Weights of a small GPT-style language model, trained from scratch on English Wikipedia: an embedding shortcut, 4217 steps.
Each number is 128 + 32 x the weight over its row's rms, rounded and kept within 0 to 255. Layers, rows and columns count from 0. Numbers have three digits each. The size before them is the row's rms in percent of the matrix's.

# v: layer 2 attention value, 96x96, rms 0.152, rows 2-15, columns 0-95
# o: layer 2 attention output (transposed), 96x96, rms 0.147, rows 2-15, columns 0-95
v2 085:093125094059126136173120111164180163122122171157102097117103091095193174119143150083127116124122079119122148132092108099076172106091144143106150193112129096120089139085067168151078082088072119172133122134154138118119054113151085101134076103090136080068113139099069133102123150123138140123
o2 084:128115107137120154121098170165137100127060137111116186097141204109150130118166173119134118160102109147153107093160099075058129140059114158106120146183154126190091105114146097121101146175155113151206113156173129051155133091099118130108083168076108139105149140095140136165124117146113188166
v3 086:103105168186156136075127091147200109121119110146147157144142102168111114055120126162123113176043121113166100075121146120142114152209124097100116138157118099103127125156099172108111155115106065128137165118074151101168087114117121181210140156123082168079150100105107135133131105082143168124
o3 094:123141052086138151092104135080108134115163074142127098145150104129200109159075108104099180085100184108105128193169171135130121152163144101106117155099137129132128114163161133158146103145150097112074119119104109105099093167159113071103224090168069116148181099095123143150088122149135163149
v4 092:086135129195139081142092103143174093103161116145115127112106145148092143155119145134148103158135164181076164169152145114120115076164108146145144128146151207134161136087066122168123155106125020080133131100106111116159211167125116185148128086101118126098177163138100103154175104122145127088
o4 084:095147137147081124087137125156111176093105137133177153159110100134149174144112084142073155125141087118156187182124126090122102084134151124059099177104096160142103115142080108148117098131054149147153128112080127181123107125132136094135143088162057067136068097136058153101082156116140186133
v5 077:166089058163138176120139066204200132159169153173157118102102176120079107163145113136167070126131109173168148133113123136122134142088102167169150144174180108156132154138151101100138107103142144144104188102164108129133167057123156118143093141158122199120140105127124171085191132125112139122
o5 079:117140145099116096181123188114174184113126097127118175146159136093174102071143201079113076137142159142121161146059145156110093105083154122168137149188115163150139142134122125118084084125111088070124070086143144111121054088187162134101127171138164123106111148116127119099149164137071146102
v6 094:125157140151074114140150124087155090117115106126141158145100139100128150087130129107101141172087061128153108168134163132099109129121203135174087101153105124173056128192115148113132104089105098169140129074160139093105167087084137179114153164106119083114113131096081152076092036123160076101
o6 080:129180057140113113092170157162113109091155157124115121128093194112079069083073116174147182084091129114175112149097107124098207147110134095126113162197139159140164137088121095149145144155117072109160124091083160126112085129126130103096171107138101143163115104174172134163177120133105108083
v7 074:136103199131093137170143087088107118179092122186101107169109192122131071086166138106172122120173104088087166145126152169150133161081172165160130132110092124103079115127066117119136192123135126181116069089098113105132114121125163106166113160097120122124085114139157097136066145147199120169
o7 078:116124171150136159131144154166080109074132152111121097151150111093135108179058081196061132098137141070091136087145127101114157145104128101138131180120131137143121137100101195117100132134214113148204160151102143144103130122075098114063121105112134132181096104088124134157162100067088153142
v8 095:151098124077036169172124082169098134161061144078099167148148113119100117118117162081108134155132119141152179116125144119153141144074180083089088117113076133137106159094207105129127072128143130094137141163111122154170141113148131120120153169116163116094190159162182128108169169071150108115
o8 087:148130144162162148126138126155133133161121150132105100121114146095157129149112121059142120171153131223162134075119077101125181136112146130235149093130157098138173156080080155139106170144155138121137132114192090073138140147105140089077105083072085169116087177144161104086115102165129137116
v9 095:090209110176161099087119148105123154147141210178132115098117133102092085118103170142156121087141141088176133091189181151136174097088152117069147163179089071097055106100151124111117135139105100103104083092144161122136140142125103167127111158128167096159120141131183109165143108091156102150
o9 096:151121126090104130131085126099101152087105132087114097194118142132092135140170060129085114175076049092172169124131130123184099149113114060160115099075092092091127117150161130141129151089141161103133133071148111049148169138067124096187125080094135145152121104148125121171093099090111115121
v10 090:101131199125117072116206138123137084125151136121120107157103122135117108141166052123112174084203137097144133128148142156147173146160133094089058063127151154159087137119125076082122116131164125098074135138074125184093127134133129186178126103136122106158060136118095126150075101091117112159
o10 090:113170096159074190114134159120100048156145087134107133074080170113074133138118114112116167122131119096072167145119187129178113139164130153138152126128148128138140092047124135141105118172118174084166143188076144122102151164152204130129153070115119106139131125180076091129117093123103090109
v11 085:118125126081129130053220141142123128147175180089132127138126177168108143081104135146130174154111152168161097082197113163137143084152113122141195171181150173099124142093156098172171082114111180098098155113107103098131137152134167107102176106166143141114108158095118097140078119108166164164
o11 094:148144121137144137101119098123158151159126137118112084101119053193152131166158140104133160189108157125170102052148184152163130136144143109078080154114137137145161095149190161072128116132141169136162094090174138148140077139220114081180177141126129170089141163084130147136117127107084082125
v12 092:063158138161150078099087093111150132077144163159146071139104142124087162114175121107137131129142121132135144102100087124150132114162090116104108079118177146145200139124103152149082119078131173134171140132189145089077149132178082087128147141120096172146128107156150164045132178144072059111
o12 091:109127132107119107162101148151154129115113065118153083104066163126144188069109156116053133114102195117112191192063113167096195103108152072135149106123108148082094134167119089155136156116151176182144141169117110131135151065176090148110086137158152097135131125109127156169142116113123133159
v13 096:113135130144156065115051185122140129181154137109097128135076169121100139156160090142123123091110035088123126142121108128133143141090089162145079103222115095130083142060127136152137158161102137071168115137165145083129146132113126088132129138091137138134100170073156140152105061087109088101
o13 087:116112102157104133118108172079116164114107146101129132138110136149155155153083096112195184096109118072137142176077130121121209124120071130089114098144084127114094129104136129106116128075065108127158171122132186081163176149138110197091080071104180067150136122150137089116098159085099109149
v14 095:149167169135191135134106091154064143103190129134103150129134169136152114105149135132121132136099084149096157109104102085098105118191150126132119138065105152176054129098128104132157079111136140134100154083107069130071106140110127161098211155155170132126116198081137089097147171120117161196
o14 094:119183146131091084112106147139166122154090147110123148100153122087175180156124105115108198157123100103084182089156162122135150122151164138117108082132127124153168131103174121088145114179164134138118107121107149166098142080122116139106177091153066180081183101113201138101149221132087086094
v15 080:154128133149157125092193144081088103050119141077156157137078107159077128106093166140125181161131098112098072148126161115163083137121099132187130147084152126161146135124138177099085148172176135136122185116162081099107163132126167124197093110119181100092117150105139116198179116127121089119
o15 082:136105168128167065094145098142134121188162141084138064132189151137118096148155115095143060116121113134102150149109082188150124152121133113077108114169153125077163142149163150141140153093081154132193149099102125186169099124160156165183196092140149134195137158131125163141059098120111121131